config.yaml
rope_base: 10000.0
beta1: 0.95
seq_len: 256
doc_mask: false
Each number is 500 + 50 x the weight over its row's rms, rounded and kept within 0 to 999. Layers, rows and columns count from 0. Numbers have three digits each. The size before them is the row's rms in percent of the matrix's.

# q: layer 4 attention query, 160x160, rms 0.174, rows 0-159, columns 0-39
# k: layer 4 attention key, 32x160, rms 0.172, rows 0-31, columns 0-39
# v: layer 4 attention value, 32x160, rms 0.157, rows 0-17, columns 0-39
# o: layer 4 attention output (transposed), 160x160, rms 0.159, rows 0-17,32-49,64-81,96-113,128-145, columns 0-39
q0 086:400534471475476540384512498505481533527538426454523579484534501520464531501515543479489550446395426466529500432457439443
q32 082:465506561467479485387543512436435489495531464478501582512487577444473558394596465510495441583460474515538486546428479483
q64 085:540508469474540490513563591450496536506506411457530476511529487455473523533372489422504406549495441434460532450472484491
q96 103:476500497529482449396577485479560456487549566505433535556477501551529531493450560502491476474531501467511399498474498459
q128 090:471562554461447511471560538572493503541541522521444617529466481565505546569550549404439391509520616476529494575491437601
k0 076:550482377553620589556474515476515395458451450542442536531461474568453476532597405478534500531500463546409450459556449508
q1 087:417578550475507567536479519485501512522497451477554524579605449499579502453486385554507524421522440578465538475515525551
q33 079:501503479424525500536548477433530402479530411522486529535528562513552479401567503507529465551528426478436548487490554516
q65 083:522463548445503517533528548534479542564506475395530520545561458577557505525543450468508412494522507537454603528485485480
q97 082:490561526526401517613463497592473540506540515503541467490489449483595453414492491518485522566544473532575545570530551556
q129 106:497605449488524539549479583454536433550491496503518500606526463473624503506458442529547483548514553468536531505431517494
k1 087:503513621538539530471532454520473474475540581400466523507513523482461531471507501461499510448521569505523511453470529408
q2 090:583534555484563410559486597411471512488531544617514460404502468539525475536485466468548528529506508562471496527430491461
q34 088:433547544536506548532485556570532469491540537552466535559430523433472502545544449506520415446493483502526499422570470546
q66 096:432561554522462489619386509459489454547507554527531506591417449484526428566468569596429571454486521554506538538511431530
q98 090:492525450528510550503506564465578403538536511510513457481373495509516449514594515390492514355531448445438477477521480509
q130 103:582566503542403552532473544549500467496544475547437507516438520380611500470586510419418492448552473498538556543472517516
k2 076:574467530561499563479585425499515584441453512499507496528426500454405498461505600624480475628546486479547423445530490510
q3 103:514574510472605498527444556471432512497531498489478474451600504433540569447488421434505523516525435556535504446353516419
q35 092:538394481447623493437581503466537508464535528507473486435517485564447520489470459567557521503521498488517453445466474462
q67 092:470502608425516395443445446435558516525514541495548576450503418505467527570438544554495535464376585398606528523410566459
q99 096:528458589483423452511446551466563495521550483527569460535541477464505538456561431511582565548476539529425471445446512421
q131 112:492488530478470332483529541455544582517468455474465523545443495540552525458525416494522472525476553492565421521437534474
k3 102:512492493518418542451559468561494393558510469469370537493530483406566540472494505456553485471517582486517523516469499531
q4 094:496513552491434518509535484550608434462459519540416490520404581514420542516448507473490438499508548532492504463521492548
q36 087:511439533454539511462517393443524532504524561491457417468489470458407460477572552504481438463502505492499481557517521501
q68 088:513463591524508519408511487535468466518483547463519459468520526516477477523503520474504437501487552464469517454513526548
q100 093:578405461542500539533425494542462542480504424497456537507446534481521533458548580541537556492542584440495459568457522455
q132 092:466480511605369482530525596544520527437483499536457507578465433483511469388519469498486495518447543595521494486494509472
k4 094:442533506532516486549475534578522521578516481546499428453510447534465518472538487501476541500494456494484580540489427455
q5 103:525617475404475518542443505588413512535493471470437497469486522472566485483546418453533492468554542476524529497407578420
q37 097:542445462481456470446539493610525444479438481470554516506524406487565501502507559579521459567444516448513501483537485529
q69 098:528459575454466491450470533483411577476503436496492544503446534546467464536508479490497510462371493556554465539551488455
q101 104:508532606459411447469482458490514514525494543490599497500382504439508562476509441485545492508546563425478503529498489470
q133 106:537504418535491499541522457534591394506451596441318433517465494502497489422625587531555469580465483527529494499531457501
k5 102:456460514587464470476472412421522409461416488491484461440541490558485517571500505483481534562501385402494421461562602490
q6 109:518506565511454391517510514441548461498550557538360373492492530519444496531544502456524471469543456460443475463541432515
q38 102:513441559572503527517360525517578503507505470425442454525533432503458426428495520542506484448447513570482618526631434493
q70 106:492479430517454524511461467514525521417468592526517439481423519587489533502459615523486463502521530515532413600519443569
q102 099:517499529447520550544436522470512476490515535515621618579509472482442468512407505443482553528532533472402573549470490539
q134 097:559496496539471489513440578620526433523537494493483500516596452482477451515561421438492526541410491558476450525565502557
k6 103:550451475516494461446511538475404510492554409537558478506553454498431452514401510554478448514460550509515491532426503503
q7 091:590439506431448532520548485452461543467435524505510457487478503423593535592475440393539471522449505406481485481479536552
q39 087:526524501507620507471566473483547491518480508480445478449537578435372441509508522445508506465518494503525436412517435527
q71 087:440408412419503583572521447457500465503459606464566476568504531472586497499577501523524479497542502470438562639508536528
q103 080:414441473499514488469387485508509527487520542467505423565509598622481490534423461452547572506446501534517470442509560440
q135 099:500455483519539551411547503612550501496440467493431570560508534434404519450502507388498572549432602471403474483465517547
k7 090:592470562559565473560427484556491524550466561466465439477489448563576466540556410539516559537444476537536468488470548615
q8 108:447460447483599519383496506546442498526493529453466507422477459577382538485432527493546527551545481457593534475509423546
q40 106:494385459434522529455432435526531507468471463432499540463438486561472515551482506523529486449452529504478480576540566514
q72 127:522539541472531454512505535453571481522465500473482501416428564577474537523523582408475487564366527457591402536526590498
q104 110:412491470455444435505591510447494515561539475424462448512453584531537577508496598464473506599436580460539463525464532429
q136 108:425514511420572376462457554430549498563449419459425534441510478493512465539521504465496531551488623439487485540497524469
k8 099:474505445510501485595435543552521543484485484491541503568499471550610537472494465515618572582452510471465556570415419427
q9 106:391497491393484465471504528456532492567520523421510463433604503554523461458519543594452470461480524579490565586504460528
q41 104:470434528547463431528439478545480547494446560483396495514473493433464518514571468517502523591534516487519559621462435398
q73 108:538512586483436455513628457494558469496478517492439493457463408507488450445420492464481520521479470516510522505455527463
q105 106:486492539481414470485451532452531525489487521534419441537450596562447562542505585567555446536532487508497422502465491498
q137 099:494559479510505531469527550535523479397539459450514509510555630543559484450468575454514534576559420477561509410416543486
k9 102:475492528553509528565474492523465512445557485470576523477560569484487450433567486511474523484525529465570496539479462481
q10 101:565447481458430535482511493584488500467507508528535467486495495542528521507566478469449460465499534603435441594416542582
q42 098:533489515498494530521465554479548506520509468562596554513502577491486505519462482534432486364388503526532510559668591547
q74 096:551485492455540521524516453557549516537546557482482444560434597533424531506564442548442432533404448450519493514480458529
q106 114:468575539488530404549523540512511473565540580536572463427476532475462488515502514516480506495432489462560547474500517543
q138 111:521506448499497542538529498521468391574512532486451447434500617533466464484466578405523537570362454454431567518432501425
k10 106:409456498454376578470499432564518550476550357499518502568465542447475484456562563438551509477559464513477514514456496465
q11 103:423494490515497577469435478524473513506466456461364477449465504518512494620569463484547558433565434494512573518506559403
q43 105:523574546480506419538495503499451415545462397481540478416447459586592544493498439424509479535495524473520522517565491475
q75 098:552432531474572612369556414476476535494456546480489435435446493436451491440505495488519555526488564505434504437421598548
q107 119:624503426453506574541472576476432477536443501502486460509504421462540543408548383549542553528468469526544429550593511523
q139 109:495507586514491511513484385508448426561490509503569473493388513588552488505496408423540402518448536425513574534486435506
k11 112:514530519534466494511460552492544467556527499582512548566493462502523463502507553571503604387408400414406487460483470544
q12 097:552461542597520508464551471488506458403503612448358571533530486562455523439606472536501485478472471562491429446507558534
q44 092:399523441481512416487562480514476456459426428502463478487590540503476462530468603524513508454516510454516487551511542503
q76 103:498500592463468532481564562482469482435516555528383491452520502417399523570526438411491497523486564437511483440430484398
q108 121:474529491515437491516425462546453477516510530497475458459558469581504485503495513524499522457513516489439520505465456409
q140 104:529546480507507592489487408457493557508484529480560473502453551524457560469541444520518452502530549458573441524531401555
k12 096:390552478528456490460556429494615487428571447650545520472518465493458471487467523551457536501512565451476538505524531447
q13 107:411431570552560551420529498485568542540561463516500509403524526397432445487523545454436545439520497508493493397537537546
q45 096:493458462560435499543469437446484445487484429439494456496527417537414513543435538541547461540573476552581533460513527439
q77 114:491490505461394549567495532561503530425533531535512428521542513534602405494574583595470470435535456464467486496555500596
q109 100:462423494521470572519528529611561540507473446484490444602515522502494426405441482524524413472495413599484522406511601555
q141 102:531548554492447429534473474457435513443565550447513488444490598561479423496434461512441499512518552604553556585396426422
k13 106:475475515416567513507510502485528387492555466513451634405441542515516605510544508512586505528465481522473505545465535506
q14 102:443443555526472483502576517515505482518450567497577544512472589515566503528479423482518416449470503538447450449536493456
q46 100:608388418510477497492494474518490586539469548475515515480503484522453546599508462553536463542425454476481412461506508592
q78 088:507513489513499504542507521483535534545435512465544534525500537517563514503548404491530373410369536432421481486485499439
q110 101:471553452499490534509539518552476427428467534499468534524429525377474478546589508574476453471585408429530452565589494630
q142 114:557505490479464470490447508496494500513488454471505504508488531517552468523417516592552425542531440471540509518567464477
k14 099:526451463470520527468443542529389511579454487469488489512459535485575462455590539433534601526541484447532455545488513453
q15 107:533465492542597435516487508467548536494470498519406539494477512424499558520535531415555503501510514522492485420498477457
q47 104:516493465507502468473566439423566560514505439450520472375561579502491521462382536520547487534599508558603473419455545484
q79 105:452551481457573507384460576539532503495505442413484605437418561523491517423516597494469567520472480475573515500464401476
q111 109:388566499454594561457425471485490462497499500482539525382522521405527523490522445574502527551467573571563470581464490518
q143 105:553552520468503571596603487453482470518497503458483464492496507518550532444403514438532511404519503459419493418441542561
k15 114:453456469516574504540524573528495500527533505565516468534444601559462499416475554542482492512511506584449453557578549525
q16 094:398530493504511450566564444486520521444493545466511517478535549515567591489366407528516549475476439493453625511384548575
q48 086:543596406419475470451528502495463515465486521487495524535486490544449449459531470469538498510529457494478515579400461475
q80 100:541530463374574492523512532487521524488544472507608475487598514503555453603421449497511531482508483395535456491525563466
q112 105:509529490525445410522479500538453524589519379504545467483597497512578539410509576468503549536517505571550553501560606478
q144 119:398502511529546445525510451446569542618449450426484530551502525615466525506454539571576541528534579464422481435495518518
k16 092:438517541437500567527476562431487535505520514476533512503419476492404557434462501486540506498567459484609491473448485470
q17 090:450422494501538509477499408503481469542487543560448423581448474471554477465525620478439495474478505447388499590591475541
q49 093:532442478584501492459511485556578517525517478422461459529497556560493468584483503528501484527485534493570518515567539528
q81 095:531532550617461541531497407511495423519448581510463440498464492533502510513548428508469443478594436502475541534550524587
q113 103:555504467486553466534607422483490505475476574481580498487496558528439472526553496557478392495548488453505603480506449564
q145 098:574469456546469541512488523521484472472507625470466531500585500446474453548478573538444548451542417546450571474452444459
k17 087:452512448562518578601491586539399565496514452552515392469482549528517450474541533570414475558439411491636563464477541494
q18 081:480468441544497443486565486503535489483439453567625440532456516485412482528464495491521480554482577485447415538481503481
q50 087:434493493574555505527543523548494472394452535500456525465500500572350473495535540481518534445400485447436441458535567495
q82 084:431460425573498538480441405564433449465475572539506439542473501499433515485517492499444468559469506567420525571550504553
q114 088:557460538493540598413543451520570398513430461521545441460455574500464487555543521535411523473553425518519515530551539464
q146 109:576524488476512538456510465500406476444541526517474543508429519457497401439540556534457513513543507564482473522542503555
k18 097:556478464561424472564435527571494543479480660513462489504517443555544495450461509510506566474487529483516485458493506519
q19 090:443546569486542463543519523509490572561511432488639580504418502567504524498507432459550554528426460482505503576414542471
q51 077:473535586562528419579570611487554504484503453510528515587567425525595533460449492530484506475500546542493512545518447462
q83 091:517472437448497497496413532463433461489529487540474404534570433623513471526385516498517485565508495531417585541509491442
q115 081:517577611377491602525593532485502472492508521504517426443442568574494460582548554497476553446449555477538398459537549425
q147 089:479581482523460505546505577454532505514532543484392538491524510538468507515520424456516572523533475526500513478485385448
k19 082:556398557508509436511593479441509485450550412556489519452516542524402442514602498519471399493445532543476557449535495465
q20 107:482533608450537422397510465472492494492454482479561508545476574479516524460445476489532504483415449492541540480527613503
q52 087:601542488472501486459564455474513546486489449466552501457463450549459542452477468362493434536462496413518528555481586432
q84 105:472500492464510470468542593475409541521489442507498436505506562489445520426544502432515507526477515487563478509464560459
q116 095:550561517491514477498507442467521460494492571449389507387562503593508538556446497396541514588510509488460510546489619525
q148 096:461535428487565500488461458534439484499473488465482536401447485467433582447458543464505577524528501454492502549570538506
k20 095:501483455476542450478545382386480505526481508474457511434531488394505524537563479458509466504506501431559460395486563477
q21 110:433519471589533460555474573524491529443517568521532571430580429475589558443474439505495472543514465461500501473424511404
q53 104:532492473518598603489488428449604435529489483505440496437483511568503539527387511433526561578551513460515516367541516495
q85 093:441419525510544517417520467525576470489496444523464531529507585475516455438399475515507530536538508541434481509496478460
q117 098:547531476562518451502473519476453502576515415496499563479534558507559528444591439418556599516520461462496457380449448436
q149 109:499548426541588420517423573452499472548513536470581553633423509560522513466457544514519485565449510485518458562500449425
k21 100:632540510434444524504579477466534400508492634478458477451405521449492509457608516474435535457509481547506481518452519572
q22 094:451568610546477523571480536544511431471532471485511506470494451455513457464560495506517461433534512577582464519562443428
q54 086:455620565579544464451569607491551575442514462519480587522517584541479475520487530488476487479425371526512443542567514459
q86 089:556432477542559555446434551454440589468516441529528526590528471582465490431502487592434503514539603488335473590539543458
q118 104:426508588520546569447398489500520472465496541450591558469451466592576469431468570539473482603468515547549516464446475499
q150 110:479551380549533490511500509477494395478503509469526556524505429465470594476544540517483476498481575500551567491503517613
k22 100:612524552559574464514421490477513464495547511521473582512603556499578498356465478498505510524543554457444448493486505516
q23 096:545380473535488594519496618577488506490476534526433392516535505564482513463494574526475491439559493501574490503494466500
q55 099:544485491496495469573432571529575507399527452508533519525512488501389469489512487553485499499573524587459498495549403513
q87 096:519442559515583427567508493432491487478533534588483514554437530514508455498564583602484449490459445540477567499550523527
q119 112:471454445540404518453496493546420538519475501502548448453510528570548456512489556558499495469573428526465419524529379500
q151 106:524480465508506473533416502462531471439531512568485480623511388511448396486431542445475496428423487555451534469471539518
k23 108:462510520610443535508452527508573508431567569503532535575447546492526490519570461508423501454475454582497416552537441592
q24 090:467467528583550464517531507541531486493570450516506520468562481572457472500490479492473511573533403479543460427490505371
q56 086:516448524559460565567423580457472563435516575446405537489535515492505419493567569495476451419517470541418513498484493498
q88 084:508483501619492514451441538539512465429507541515519535505577453592456460478446483422524512562466459504591471463424511504
q120 101:516554504538505467538513578356591564427521440601551556543516473575437536437492521471482439520508483480509519531551483424
q152 093:417536587431550509448474450517490574492530526517529492531459540495546508470510533563450437426522514509550465532484498559
k24 138:515491539527454447569527518548539480472617497571513519567447554595529471424482585516379536449519460597423553532494526490
q25 089:442424483487487568539569519435455439421509412529507574534525608522445469476451470530514460445448568513480506527476555497
q57 104:410501463559490507527512459456496467519507494545541476591511507488442558522517448485484400481561502471525461414474424559
q89 120:493510516519436460534527476478421517568473535547564534600569520525505495512475433546503454593517529510341594461486455408
q121 124:522415550591504487462459562535548459516511473497476565528585474486507553440528527468508530495462504527537595506331478424
q153 097:449603492539490453469549521521478551541548493515463461537539551416462547551390571554470480456445440501546484484497504476
k25 101:495498501514556503540564513518579513474485421453465484533471528498506459420401466580457518550624437438521548484518481488
q26 105:463492522477501479478518496550520576539481504521473481572535469568558489493480488436500391532521477526466526432538587541
q58 105:550462422496551488506540457549490388434537446555478554453480508508564510457443530452489451539532489515510482513471453468
q90 104:455559427551578548496417465496508410503490468478440515485544446494513469511514510472489501534537390471463607545512551499
q122 100:569426486452599496496491525498507571474517462547547518515504496457485571475484513539446499515533530557436548554527596514
q154 102:498469494500475605493493502480565524548478470556486460569451502469485482535585539515479573508526475540472483422545471503
k26 104:508540522436468524582457512466440350531473456479525442407477491472528520527498444457545523471472517527465548458483608520
q27 101:528502453469539510509325536487525503491506461468602473551524439562554453554437475526510469523475588509509500612516391512
q59 107:576511519560526571494449504460454533484442488532600552459514533451501537555540517491476527455598486439575474506572529581
q91 092:493477422542521454581440519583482459472548515507475517572575414418539492596468481458456550484450513474508568584481541478
q123 105:458496549497493580532353507437484499555489558521491543417462526457631497488583524461467481537529522475434554585552438567
q155 107:527439485445496506551514532461492475484514463521578467447506433583473523502592454429525527495483492497473552489456589424
k27 100:428549481534480518580521466553511482582501488471393531484532445543457382449515438478540534472502498578397529423449517507
q28 106:577492481521496422539445509505560548477549517506535444387581428580402563500525447466528538417402544485411457409432607536
q60 099:510432485453505441413482464534512485496537489449476486483524426493492540378419512480472397557546502571481448517519495466
q92 099:544596521474597517516464508575421488493519462499444526489626523442507484532496438471518483407490536530595511530515465568
q124 113:441495603543494441504520435511537498473476619463518507407460495555407452557520561528532501620526445478611511520477481456
q156 111:524513498536452392496527498613540449565510459510566520471433487386534557560530547493521518562489469455486545515470404378
k28 104:472510443499479461527461488481528408483502442546488494426507569573511525402458551555434357473500580526495522507478355523
q29 114:404508540511495466506529521551573396533528499492421551545499478484506468458478460530518466427535425479516555460444513402
q61 100:568439483490482505451472431503540468488553526495516506598527455609400491344500472428465513568514548515513543445531526524
q93 102:458446461454518454565359514470561524454490459507514539489529410493542560545538510519527484549394501379482447458528576527
q125 104:521463469505474427582545486611457427475536558461421488489472477552469476420510445576490498423566541487553529455448460531
q157 103:527437455535490507486493520506556473499496569416480610498401415615478546312586435549540507497481521598490404477463484417
k29 101:537513521468487555446525572473515589448537449569536424523551515468498527474460552476507436443506523582543566569541458478
q30 113:449488465514570538452568475510559502445490558484392447471493429503441498403487558495488457430518534551569408507485489477
q62 106:489421471430511444521558430488534470460458454540529454454566532545455438497457528501498550526525494496385433512465499614
q94 095:449516479492486455538462548469448356509512498523478450504546398505520503502521661486529387523508503549547482496473433496
q126 099:453511465475462466523447483554495446445505511484481562546464632620430556567502506534520537477436471490561385631615476422
q158 103:641512530516446480602531481537533494438557538529411451478516481426476497451493500394466509365431507418479543422528480494
k30 098:472486633501500467450451532500541591564542446473543515552461548477545485586464504476523564599426572476530542516443522465
q31 103:422512459542599510539551587461549447514489587449493525473517557496535533439593485532511449421433461400521510499547509516
q63 096:480409489450491561496556445494513483598543448408444520476449510538508540466498469493508480549585505540510426471386565548
q95 108:448454528442492444500522557503520477576519488487413501417490460460464538518579588460517441484461441524545465417515482395
q127 107:474502529550612488416543501483505435580501458457538604411411522505470520478462516467532511487499445501445600460623421495
q159 104:467477440425477478546541551478507499505432549494568483482487550500569560502479451508545587481384435421588558529522472494
k31 107:499533587499418439523439541562497563481521433544531556509519475462548487516553454479427528593561519497422491581499531514
v0 098:525437493520501509504442546447481486429503476535563510495567567535514499517442515518504565481430536427561562503583447565
o0 099:432514524431513446523488442468552451493470532437544450623461541507490516481505582522492487414557499420584515619441458496
o32 101:465479460586538504476506425414538504573502491586552546467547481511463562402536479576474479542466456517500453416496467456
o64 102:535378498469475491501487585579457545482352462496533449554516455464458450515558535501464483508535501564445537501539476510
o96 102:486576500482575459479491506443457486594591399520460508530514548563555419463479475470526531502498422554502507472506546574
o128 102:493489535530484442508570476509559461520522529543393510452479474500412461512455506497582496523562528458486487470512585499
v1 103:455632562535483427543564565492511412509506479518510470356474608577430519548373541497494496490509447496491461527409470529
o1 108:490477539479460493466473481521515511485486508523578423491479569476466509468424498461546518441507537537580557523450462531
o33 104:459503515455457520474557433536505428473503443607504410462509395522568474517586492565598503493508456398481515450601600522
o65 104:467453471445566571520543423518457496519532524425507501551527485439561580458436521544377466532520383488478486551453415453
o97 098:512412487532471433512417434436488528498580554560446574516509497603525531431521590441454485463465514600419507452533488542
o129 095:541562460461512439456501592453511497563490505437411502473494495488557484349549559487429507608458498492513490432568502509
v2 099:484448512544466523553489530582486506498501437524463503476556396548500513378485482508496461414566451448606474439450601513
o2 093:495446527613563579483434572510561526507505522522536491491483477554481448533484443527458499543476571431506479486471546463
o34 097:485478554436585464462487548487470487501510519483401391571516456496532552407578553503438470442419536448543561407494461551
o66 099:469502516469510460564497490526432532458547512610518538390478543505614457573432543395577475461419591547489406505541457462
o98 106:438503578541497511519559464551533553535525541496481475461523597525479480573612505522485440533554450599498449589528407500
o130 103:427505472507560451504445463501534490475619514467506462493456503476488442476512465516410470489578428507452470510506505501
v3 101:555472555488481533575491549634467466505521493517601428519433556440519504499562507478516534533520418547504463587525548335
o3 100:545507545429459526506452538498555423430497474573540533602438542510573454546544417568578440577536539544544432501481460527
o35 095:537558543515557486523537505535464495464472482484368496486484523480603481467565605500551531542513458396525539473513456502
o67 102:518510520422469459440545534508478407548490554574559490567476465592481602455537483477441550496468539481528492609531610489
o99 101:498402447537542554464462458423496528456466489459668504455532556431548494581495552442527544516494540548461478410481525491
o131 109:483522439508506450434515554493476579490553496541411520382521408541434452458440493463492510492465540528578470510536400535
v4 096:470653528473509494519489438524593481435487478481525445494507459489461526546543542529515472510463481483471503467519460519
o4 095:525574500468470488428509506529520479508349539500367477529461479465552545524493600479503418565489540437481544553472454512
o36 091:525486461552530475449546456439510552382567571533567567466485494540521431580500444509542604515581531605512505558441539496
o68 096:520574412367494504390485537406514441439495406567526498375567448563503496533510467572577511539445535530452503457523457514
o100 115:443501489466413494514474570508454521509529529463404493491480542431445484462503511537409443551505393466561446585489473475
o132 107:544485597539507519519506504569505500494550531472461499574524549512493371444487511368597474451375559456563491482541468486
v5 093:494481514476503491508501485542486512440535486497504424441557346555534485457469563535488510482603566511483592583471516514
o5 101:533512516403575426411544446591526519403480542524529442512461501540436515496475544545505493479506522572599584434468516445
o37 104:408529470376393490496532598490497558597551501487506415617528558492528537450574528585470437536463436408466486497446469476
o69 097:594496531585545546587470525500382491461515446415488432425428443438449541480544531453636463402565606545547360409597530533
o101 104:525465547577518506492560540467496499521490437553463572526514456474481426536442473468594549559468476567543494581436502543
o133 103:450525388570448540437467518457505466505515511521519503450608540530500514548431481542461571487493460462432560546484431468
v6 102:477545476557490476540422551511518506553534507484496555462321447435463470474538483517498521490431576517521499449428473455
o6 101:525528494488457472550523486445403468478556505515538501456515502466546525509534467486422480578439459452473525523442547550
o38 103:535471409454474588462508521553611463519355500466467488528553441506507394456515516570504442551483522504540532531510480509
o70 097:473454547491513470466442453463530581560560537569526533544400499512464494458552422446529506494490523532561454526468525401
o102 094:464464553634496566523483558563435556475526410483461489445543556480548488510450448519565542442559474506551513418654464456
o134 110:575508470387529531553568445442516479511407512506624524503539509488465500595434560495514582514547520503459454512496453534
v7 101:463472476495443514501604537455524542465501520434530496493596496466548434423469443476508363494568502503586435504493415447
o7 103:414578526499443503436462574504523533468467488456449424546452586520441413482460506461500590502643482461520495526507454521
o39 100:568488489520558528536455454532497603599535511387529580453534426558466572539561494515604484506477532507471568506512553393
o71 104:510588467509435493429595528549554481490643476568470551394445448447524544489511506508509455588549558464512563531464488558
o103 113:459517535489509537573479556470485470380395398465550536587556480572501442461502539573498496515537487479483512467536572426
o135 104:496417489504544494429450493413552443438429519513491478544493525462497462576470502530440490426423483453566475444487466546
v8 097:528538560548518437461415461591516423484489523505506467513463430508457490435498513373517427535516454499609495478586443488
o8 104:518497523545493532523437531551508507500522599575504470449444469446449550519577426491592482469391479517540550448444564444
o40 101:492540518434466473521428526428438493540422428534507437616529523542558558530554496576607432443477521524482502504479547486
o72 093:515498461523537478553532425452519544519581457460543601478483413539606422511460461456474520503493435529461440525566460468
o104 093:483485450484519434447553546656499496492566488534408514455542519560478508489481534473501487558510493473533478560482454490
o136 113:570519474530403520465542450369493471477398463534518462578584487447472547473432506526497554453591548476435503412574503511
v9 106:501481549516473485511478473491609427492505518495534461523580512534491545466485507527507560490565556467563396616485517563
o9 106:473520492522471450514575456490488459608530543462520468584491474501506515519461459519444434403542527522531524542453510504
o41 089:607409508536491422493599503632464400445504590466482502472517500422507468590531598519390492564462529475521501565529568452
o73 114:472475463468441578529399524524525554306475551499462480467538501494522526530459416528494508474554452461518533418484533506
o105 101:513524485421569538447396538421545477634549460525451531551460528549503501540506502460608474398475531547498507564497434572
o137 109:525528517531503475497548600489545533497475500527470467547464449487480532467593541472456548510475474567421512517546537481
v10 092:554538609561533588507460474479535481490530515488475490526596577384496431526469566515520552491569499519483504509368478546
o10 106:437577503567579525538422439520526530484495430499481489516605515525526539514444495483467529440518458510520497497398439519
o42 089:523471520456438463538517392444502537424536561583494471548534462544469557452521500534526478476426527442479586457565573411
o74 095:486449553518491588526514512398463444476514529521412413429583522459447534407486481447435505468499516471509423452504561503
o106 088:461432493509553476497484573451515499496440439585465530490478584464542530404519498591490450486606416546516524564475538413
o138 101:584476521428462438480532516487517412516405518485538462564463429499572466587451580496416526542517548510447434579587526562
v11 104:383522447493429483420500497623510374460503551480455447507483505513459500506409420504549473490615580521446544553503471489
o11 100:550489418534488506456441463537580572546613499473496420460468455401520522502456583530560474561452513504529561449473442559
o43 103:565510508515478409499442442427515388439455517485462441560478524513465513531582515489396522476587549505531451616449418393
o75 099:510521430429522439462559530488461544495453558513528577481513453458541481544484523437489491573534556449426537374561528576
o107 116:400552475504586524515507555536443510553511504517490486536455493467464442562488448554517572530491512503519472441538442466
o139 105:421513566562466546579495593427499502558457501527482569482601440473581456424477530471520498509395431430502468502526575470
v12 103:587569407425466537489500497555518496517517489501473471474534556512462485492418466559490521484530446527494570531550491422
o12 085:484550485512454550499477586605474524432614524621570527503516544547502525502542548514486491464580485537468474430591455445
o44 089:620495557500506501521512437473557517567576511524471502481503471461538408423469462494457457472430461550539485550405551459
o76 097:466491520500500468464468469501549442483589480510498635536524580540582531518466501583536486466487560532415536606478529524
o108 097:452433529482519488500531488474519539551491575571527411568588499575458493453498541404472501515465450559495489528484429526
o140 104:520557438509376422495502498516465504471542516457438525545437488446413530535540436490344580472526534441563457431645471541
v13 098:521462597492405491520480529432495570507530551414478582541414508547516495519548528522514422466448526479440465574472483482
o13 100:488468540510451509455506457509452533430598553526535589503467397544481615475489498449469516526516457601494416507463472636
o45 103:437475494497595414448479492584480464495338489378528442497550587592439558489491486507491477546486563475560606533474507474
o77 090:520549501486586470487517426484520523469519496509452537427443470548510476538508411478546600597482434599445502503486477497
o109 094:448462546539462522538451507427583508424430592496481517557497553398427415532431513548498558349513454465505477485580502533
o141 102:517469481478529522512472509476534513506535520460497550449384479509479550481533565484475512516493488449385434475524450437
v14 097:419506465438517353553467592545594519544518468469616382478460519493548519470420477480495511493397476524523570545594574580
o14 106:542564512576539462466466543580499474532533463518379520479569523535448486540543515481485557437575474590478552437463469484
o46 099:439344436508495547570480436485501554579622489462520501587509506570483435482521594397512491524505530481450537484421475488
o78 096:499580498469543492464466539485490501430412445455426437440459537446489485567467439514587466476525458452616474549507581530
o110 101:481435409538457442519463510488528543447411469457540577570422532484482456447453526549463496538456478465493544538489515488
o142 102:530420587478448482554547464475448441457531585585592484444594404436423498534536549503481544568429539462517478499514476479
v15 120:515458617497528498506627524486544499510523458490552454498492519517484509471585509508505472535388537530443584453433468464
o15 093:540488491521426573492429561545565424428498541483619563575473526493541468474529534555366483482542463525441542482578550549
o47 084:504525542585537468486489413549345488514575519473451458476479561449462473490565499484394507515499522553481491509491524502
o79 075:496482498507506509549568446489604539584561539470529527514549524454528465485497488516400494539540465498595535574547518535
o111 093:534528466547514468456473529559539571390605595509427519545483564527434486527528457481509505504457488462576451453488498424
o143 092:386506463459390591548490568495527546388556416581497450484459404533436545523410474522570496512492594465485526481519480476
v16 098:484461509447477525486537464539573536450440459474451395534474537522616476446415527544526583508454522465522549535540452505
o16 098:532525525521520535509606523384451524602400381421510478519583486572427533473448632531495447472542561586546481488467424536
o48 091:538513491497420516484379572542518426526565504481582469581531403459547550472477418497517446472523532525446505455466468539
o80 108:546561497501420548516517506508584510449545478428457487432500511404546435539477535460599569432486413430438583573501510499
o112 101:400438575503555483490490503594550527537504613524451540585458518561464420511578504505503487552448534473427429581501569487
o144 101:457472437491523511551461421436445530497385533601496493531476469484462573503493520525520494554479514480571462440523496491
v17 098:535541553502496461502463577458450423513511570470512521532512427464543497508378520500517562550566490456488426573517421468
o17 097:521568490435457551518558415462427487422525436560543443495404532499520395535452573530460505543484466495552440501455618521
o49 104:512494466532401542470559528532413543380483443513441595528566465504445562491566490432483454442484565570502604515562532512
o81 092:519494428465494440490509562534671486477490504502546490453461456530583564501482467467589511481475433469464504481483493432
o113 100:492508544497599528480471454507497558507482533529534466480465511460439479534528468506564532562545497523507528484442382540
o145 104:511474527430560499527444525525483451629550506468527474506469508568514549532456485582500482518472531474546524620497518586